Each number is 128 + 24 x the weight over its row's rms, rounded and kept within 0 to 255. Layers, rows and columns count from 0. Numbers have three digits each. The size before them is the row's rms in percent of the matrix's.

# layer 6 attention query, 256x256, rms 0.297, rows 156-191, columns 192-255
112:165121159149150065127088114128136148085119146113116127186101117107124145169116101150143153122094157142166105119129118099125194145088151124162125172123118125110120113090089139099079180061102150
115:126102111134114137131136134159125108093091184133155147135108134143120131106153170137143099158121147141122132086145119117129168062125119138108126101177106167102143121126156113186106140105119132
115:105132114127120091140106105137105105125136101113156165180115157157136089144102167160125119148119150130152122158083142147126136177124135130151122127124147142127103111119136121105137129127176142
108:129150170182136116104142145109098096103150113116131127122128106133125134144141094113143094122118129148094070138134151098114151119093079111098108065123097143119149141107118129106126108170150104
101:091140139124133124162112141153149207090142119115128140090106103127101123110108075141143167100103130161131120160158109144122173163131169131102162146105135100143096147113114177145117105153113100
114:090138159129120113128122119104141141111120133139090132093122118130103147155116120153089183146106130120146135113124062126107138149134150139136154137114125093139113175130154138129143118180156109
105:097125122134144145141128108112129157101181129119128147092141088135164110132134154164083136136094130089149105084129084112109118161183164127130153114105136112134121116108131138141151120161137097
112:158133136122119140092152139137141085187107120132153095163135142119112146086140140106167113131166135145114124148110174136134111066134092135143113163139146182124141109145100109148112147134133132
109:130099129136120115091105123139175100147106114146148083200122082129100115137123180092137152155162125143115114098097150133142131130111147111149122129144092125084137130112110103160140165153143116
115:116126145129126130156132176139135083104091136141143157091127158167152132095122124111151137082138133155117156153138118079129142071131139140138124124129117164154136125173116128122123126106144123
115:120123088179170101171108127128135137069157184098123142112142143160125155120125116133147092130126113143093132138138118106115152150134147141112117097110111151142148157131145158081082121103146147
127:084131091150149101182148151126133131087102129108141132069149136167124113118116112140140117162099097115118110100154146094112155093147139121099170150125154111172152141089122140097098063103126147
117:117085117125118126167117132092141147113149146137092118137123084110103072130096166128146152160155057125097148118153136147152141141079143105120117116146135112115140126122127115081089150098156133
134:106145109164168119139078155147106102104132153125149148112168149161129123122146114133115096126145134151102159162161127105106135101134112171152163149109145131183109135104171146078078120103122134
120:130115084130149129106168107125129129142130131176175145109099158124200133135169113121155122078093164137139083123089111134121110117133110150111124128107144113149117158130071105188110126123128131
129:135161124159121131131136147133104130146096124128143188098163146156169144079113133082166126094081154152106143134156126091125178093163130134118127121142119147140137148161105140138097114143141128
117:122139117157097162114121102150085130128153137133172157115104133140187136102119158151119165055148149151163151143109114160100139130134124106152124087112148128135157124167126137133124140095132116
111:115097141123153139133102146104138150123140159105144119081144149116080100149148112113152066153112063102099126123100121125163133099127096132081069133107135124132129121147141131133101077095134152
113:095141160128122092120110131129105125097108137110132072119139138088134150130196160173119104109151110146111091122118117134121154137093105165125125143132115136112124149164127106125075124114117109
101:112086112078118174134142145140128095105111107151116108124140100141127118136116119103168097182156120105123145131160111113155126092130092151067166129118119106125109173110140152155139140128085139
098:135096083130121147121179070144094125171153097143130163170132124149146145120098090123127099071126124116149153187140180139127142110154128124095099132134128120113105140131122143151137117105165134
097:133113130115097180132182075141153118145136111112094162117118145105165184118108123110138158126144110143104116104128125178090084098184162112116146100151125115125153106154116132128107132135136124
101:144119131119125152110087121106102153127137164135162096159093134124129126148113128149127104171147153141175131135171116139095136148120109152152102102144125108096167124116149132112111113137132118
104:051128152132142163108123112149100120161139156138129119135148145126143131161146136105097118119131142101154125163136147115119124191120124133150151136120113101139130181131116088112150134142120151
103:096110101171147141153102140194129123145180083146114100080121105130124097113131126106133106121156088097119106155133133096107153096133144089142082117121138128108158104162162152106147124106157144
104:106129099142121156152116090122093117134104191139076083093138112102150157094119099107157109154164171122121119149185064133138123099125105185088142135114133115141171146153145143087098117105116137
112:167161135132167134149164120120091153135113097140150128165124175144133131132126148133096142142126142168130125084127119126110100117116126138095110122151139097152136112110152154180114151154102101
098:108138193087117135135162151118116127155140100127151134146124120168126138144102113139088142107101137152178120133167143138158131111117123140130122118133077126121127149104151142177134142146099139
103:158102127140162069125110115145127159128121105105123167112122149147081100144124160136097146092143132123117129112104105139120116123069136156157120074160140125137113108173113133120175139131143110
103:158152113154152133121142144115105147142144151128125121135127151167159124130131131115124096142112152126088105140165116128152165073114177122089114160123141154150122106144142090162080104110111131
103:147108167119132117103121137101138186146114162109129122073133128153112083087112144073126136114074081178122136120166109144151097099135114146104124124132079075122178143136126131138101092137105125
106:122116140129150122142122129103130113151181138160145158100134144117128115118103133107168127155147137110145146184106135099132142131140134104147142161118198182165153110120139144095141139147123112
106:122149130130115109137124132075154116118137162162154151119137167127141110165076143142107118182116130123114105118120156078174145104119165104143114130123124155095139135136159103143129160163157144
107:126164142107103113106132107111111157090106105100104125152142159091150138108143149124141126172145130121146113110145093064113160120161107098148138129123124142113117106118156150135161154143129118
097:148114121111111130123135107133105137122085127089145199143123142101165114107147140138106106099114158123122118145127173133105121123092136104160138120138137136161081105077134137123140138145130090
123:114089086121099118118112113168157106114097128134128153140106107141105156146123133104105093163128122120125155153104111140101129116118126105103135122171107115113143133155104130133137104099164164
# layer 6 attention key, 256x256, rms 0.302, rows 156-191, columns 192-255
108:105140083135107127123171106098069140157140116146130122117102116072112123113153146137107095109137148114134157170152074106131080097109095096081139160147176127120096111077155128095150053136119144
113:132111075155134099107151117127190156117084102108171149162110120143121169073108105120122197112128121135131141120169124116157127135157116087121145120148148169095129101120130093158181086154111123
112:155134087132113129067123139094093141159105075133095080114112117153182119117126118141145116122170148131139109136106089107122125098135109142145120184152134151145115075097143108099128154129135121
110:158120125102153134183144092118106119159130138153115105153142129094134063110133109133131077151132116091113184118157135113129166158110101144113113174135127150127132142143145147112076122161106138
071:116124146183125123129107145142086139116112145108127109156138102109112087130112128163093106106146111145124119115097104131126085103101122131104136146138106071158128135102130109110138112148100143
075:152165116136114123125101150138125144079108101092142095135071126129177179110140121129101176125153124149151067134153127130112101151101114109139122149123148148149163122117113147145092136135120100
079:151180111085113170185145130110137160141110131112127145126104170118188161101142094120145139160125158096135122130175150127124153181133095150121123150151166140155141107140077150144136142090098133
077:124101133132106098098153132113118088131122117119117132134166117109066127136138097115120116139133152146139151156113108106143108063130138135140143095132132158113137109138147117090154116126148142
085:138136104132104112108130191127167144145114124160075140158150126146126168133116121138146138164136115117116129154131163099089091140168091145188105077131141125156173109125128113126102130130166140
102:130136149174111139125114152144079142091154054156136127123131127143121145151069108125119170146141114171126123127143139110113119187107110075128116149109116123172150100083116124117152159085153109
099:129108131090124128124078158120130173119148136125143156094089128109151148097114105114135114087109113108144120095159117107059127112158134139115146157134152155170147146122115117142107127158108136
089:121146128110169137160094170086155197135116142104119168108123150120114155117149098138166137141090103136086127101133129143124075094169152097143125134064103060135140092164072167117130116113125121
104:136120106108198117125175144121188124151093145109119127153140134109122131130157138136148125142126122127085102156141171069121123166109149114151088131094123159108143102111137141122138138110138131
094:124121125096124161178128152084149131094151159139166140160151119130103124135118100104137110120133109120083128153141099152128174154114139097176145100107150118138107151092110176113140104101108131
122:137115128114157095150136153128159131129103096126163118139152149153144159134129111140130106151137132152154137109130156122117109127121112175110119132133142097143150137160111131136118098125135116
104:145139097098152166160158144137149126139145177117155140104131178131152110123135103140172125085090097102085157082158146127128133132138143101129125169140171136137139115126093126138126116128136133
119:119088120126099130140102138150145115172124127090129102151106127137118115132134139140119150144181119118096108112109104186110121194107118117128148110132076129111125134108146089145138142096120122
115:144148121129133112123140119112160159093162128106123161123115150124155134102130103123130148139133128121148139136056186101150127138166144177092119108134123143144135137159111107109107129135135163
117:115141164119090132149096129132129129085108142113129122163087123155130098117171100154093114165165137129120167132149157119157089181122115153121113143143078140108134166154152119130127134111129146
106:101105124111167144099153126140154142159133124134140173108114150132124142147103120106102169087106139107135110085159121133125157085139113123115146062134127086135119149152087141171162138101099101
102:156163114107139119134118170133139184107158119119105119110148150121157149108090127139120107172114110139116116138145139103157136112106125166086124117144125159158142077144136140124152097145180186
097:099118127124088162095141136125096118178128077098112123160143124119134126131146121112101124124135108054115115136115138113107147111125151109151159098127122103130126153116129182165144146092117121
118:148092118145108136122120117135119098124133135085093114156126116119151138162136118144082163100167162177118128115149108137123129154128157149086177098142126133066117145063156112184178139130124152
103:105126152146117180093115109134165150140135116152152127149107154167110117152156132112145152173109122114092112114137141120110100154136125127150126123162153143124104140114091132102153152133103149
110:129139162135133109134113143166151163138132114149139166109116166138117131089134116109136109152108151107121163174088130157143121157117126139147122096105147151171103138105112136110116135166110137
109:116162157087136116096105148131163105107099098121138146143125122170115115115167120139186105103108138101093187120107120114101160112098131166118132122103136106138125109102121107127119168119148095
106:138144144110147132114115113114140123068149126128113155157181142140118169130137124124140120140178115131143143151157144164130130129088118125139119135129111125153129078081140098124124138117116124
098:179123142156136148100128136138142162161162136096117098073132153139125182138117111148149122121169138135097110159136098130118121152137139108113100137135156116158130115136139142146155110125099147
118:111166151191116120109135079124120145084118126114170129109108137133127102120083155123100144159139119147154114140124115181114096120160068165089127102161116109170148131154111131138126102104119106
110:149115136123098107150127126106183142104116147130114105108135129126113123113129117088137162118113086132138084129125109134137168149156104122140133107150119138144152124121099141116097119114147122
105:136137121156114106134147135118093102152106132103144129139096141116123114123134107132139162111115102178161072176135168146131130115139117122101098103097132130142115136131117090124061173114144161
109:166141082142160167153117143135151103127185129091159158127133150121091129121065110137125135118091152122086125142091137110121144161123126141137146089104148125104117132086117132119120076130154131
115:126127114127127158127158150140144158129092178094130145151130124179099107117104139116137114121161124070112102169149110117109190151136159123145122088110111126121148127157100133155141139101103091
110:057130082124121121147156100110117136108140139135132139155132142183105136102129113135105138142165146170196127118197170130104158133102090121121109161158128158097148152119132071134141164172139123
100:123119122129145164119155108127132127145164119124139109123152124127135116128127143147123128142161093129075096127132171100077159124113139147156088122144142135123139142142106131176119146135131129
115:121139174175129120150117122150118138113137130157117160108103074149143175126142124122126148132139142140164102075166130135134156126132144136086172098142143136118160136123147115140095170163104173
# layer 6 attention value, 256x256, rms 0.502, rows 128-141, columns 192-255
105:126142112136139161151143138137127143093090156155121165141130125112151090080146092124109160127128168159129082121118122114102146132125110185125123171115093156135140165144106082118146130105142137
109:126152142119109063121129154131119167123095167080108111154165157135120131172124100142080091170104119125147148172103115163131134140165162110140113112151145150152136114106131100160133115146133127
114:127112173102118142174137115140160156095182104120141178142113114103152088114130127133117104085143126127109149119147096139116157095088103130157127119155171114107143117102134121141144124085108144
109:145120143130090093153136162125141117131156113124121104096164127122109069196137157096120124122091157132161078118128116121095125151149107137074082133125089110074123062125130121137062151118108108
109:158139129102122164153164093121137137107144158154171097140093122143074139113129125168119113164134135113143159092096124108084132119156137107085122155138117118088104145119091102142188100149127125
104:146134118147110116129139168135090138142123131098144107162122139093084120130145097136138158115108112126119124107120117132126120118125105164129144123151134150126089146124168093104107123085079159
116:170111107155128119144161138210119131150153137123143153144144132127145109130102083095163158080155085158149106113101124088144156152146157100115096158119156129109099156102123120127132111128150135
109:135156154106104186100106083129153131110106092156149132127104148126136115130081134163116156095169127148074180146137166159160096094135126109105096118108115109153150122131160139136125154186114124
113:121137105181093092106090126082172094110150094141133126096130109107134113140098139126104094153111121113161102156124138134144151127118137163128188165106123107125116159126138094118146143134081118
109:131101143135114113161092121121136135166159126126123140088131148135109152120104185093130132084138129137151144167098136137122123091139146150113136118145137101088140119097126098104100141129117137
110:127165090096115093136127126125141125081183115095139127139163145131107127111123073093097095101177094115107136117126128169108139126118118142098104120124143142101113147155111124102143153102116129
107:165166080094120117179084104130115121078088106102130182113120145101101132146070102066067141143120183143093072161155116141130129153102137093107129094147113133115127103136153138133169140119139111
115:147171111156105163181113125104103117115127139110116147161160114161124139137100174167105116170145120160136112196154118115139121139114131147124104133161127115164128131115129087101139178117097071
105:140178089136111125110147121135113117131080117135178128128153138128170084142121115120122124090159108143085092185141143103160124136107136145108171148113165119103125138121111147149114122117079127
# layer 6 attention output (transposed), 256x256, rms 1.06, rows 128-141, columns 192-255
098:163163122157139185145144145118138104105138130105153150128175073145100083114139096118115150081121133141132117145118118160130080102085112106122097148092127138117118099069112137179150120131145130
106:162120168101114172137135078173149089190123125147103139145140185117121123144122109135075092132144124124139105180161148156160125106130166132138136120145112121121094134161090120125129130133121118
103:127124115091095154129140153096165091153105092134119137118103128124157118151147143177111118122147100110095152144111129083154099106152131140145092144101076143089123137136111099158108138144097138
093:141073175167128127117124159097147131099112142133121092157168071162094134133148151137144134146120105122157140122142165145150197114141136138071143155120120115132183090108114125162136101127127106
093:128129129154107117102085121137104090129122118104143121135093164127065103102067128088153108108129124136166121147121126094060108131115102121116141092144132097138114126114139130137120138116115116
102:115101144138131117124119161121113143137128162113082141128119157098098189171128143140104108143135115140127130158133142148092090121140115121161141159125162142165084121139165170098123128138102116
103:125121108163157134100140146126147147105169119136157128135155081101126147131155152088176133145113144139118128073076148144135145098143126095135122130195125120135167127148076143098132079106095096
101:112120104129112110134121082145121106142127109147075099124132114118168155113136105103143125126150141135114151108107158100109140134126102137171120089131114137095080124174119119187146110151121143
104:114118136159091106104139158086127113141126127140121160138163151120154128119143174112108155104133115146179129163119156121140138145140101154118124124142108141055133126154126065125105100102150146
103:137106123165117127124154138136108115151134123143089123085097107092154115121180152113174095125137120180099083113140176151081112125142135149131148171134152138136147153098137148112100135102121072
100:136140126144140129173120102110138121099105119096108109126119125070152130107106121120118106118125146124178140122111129141129155119172170113125190125164112150107140110106143142094100101124108170
104:199078138128147117149127092092150141107088127130133077138101151086089142123096146127127111107095136145136099121104157108113129122156089102121092100121137099110154085134098125116110151126155140
108:107115152142105139095148111098161139131145156129114090093133141090101146142111054150110136111139111122117114137096161155135123148096098116117072147117160118139093123151145086126121149180142132
101:149146155143190116137098101106127114112145158130113110159105129143143133139151117137143122164148085159132150126168093135139154142128103116128101129128150132122153143125089157097120174132132134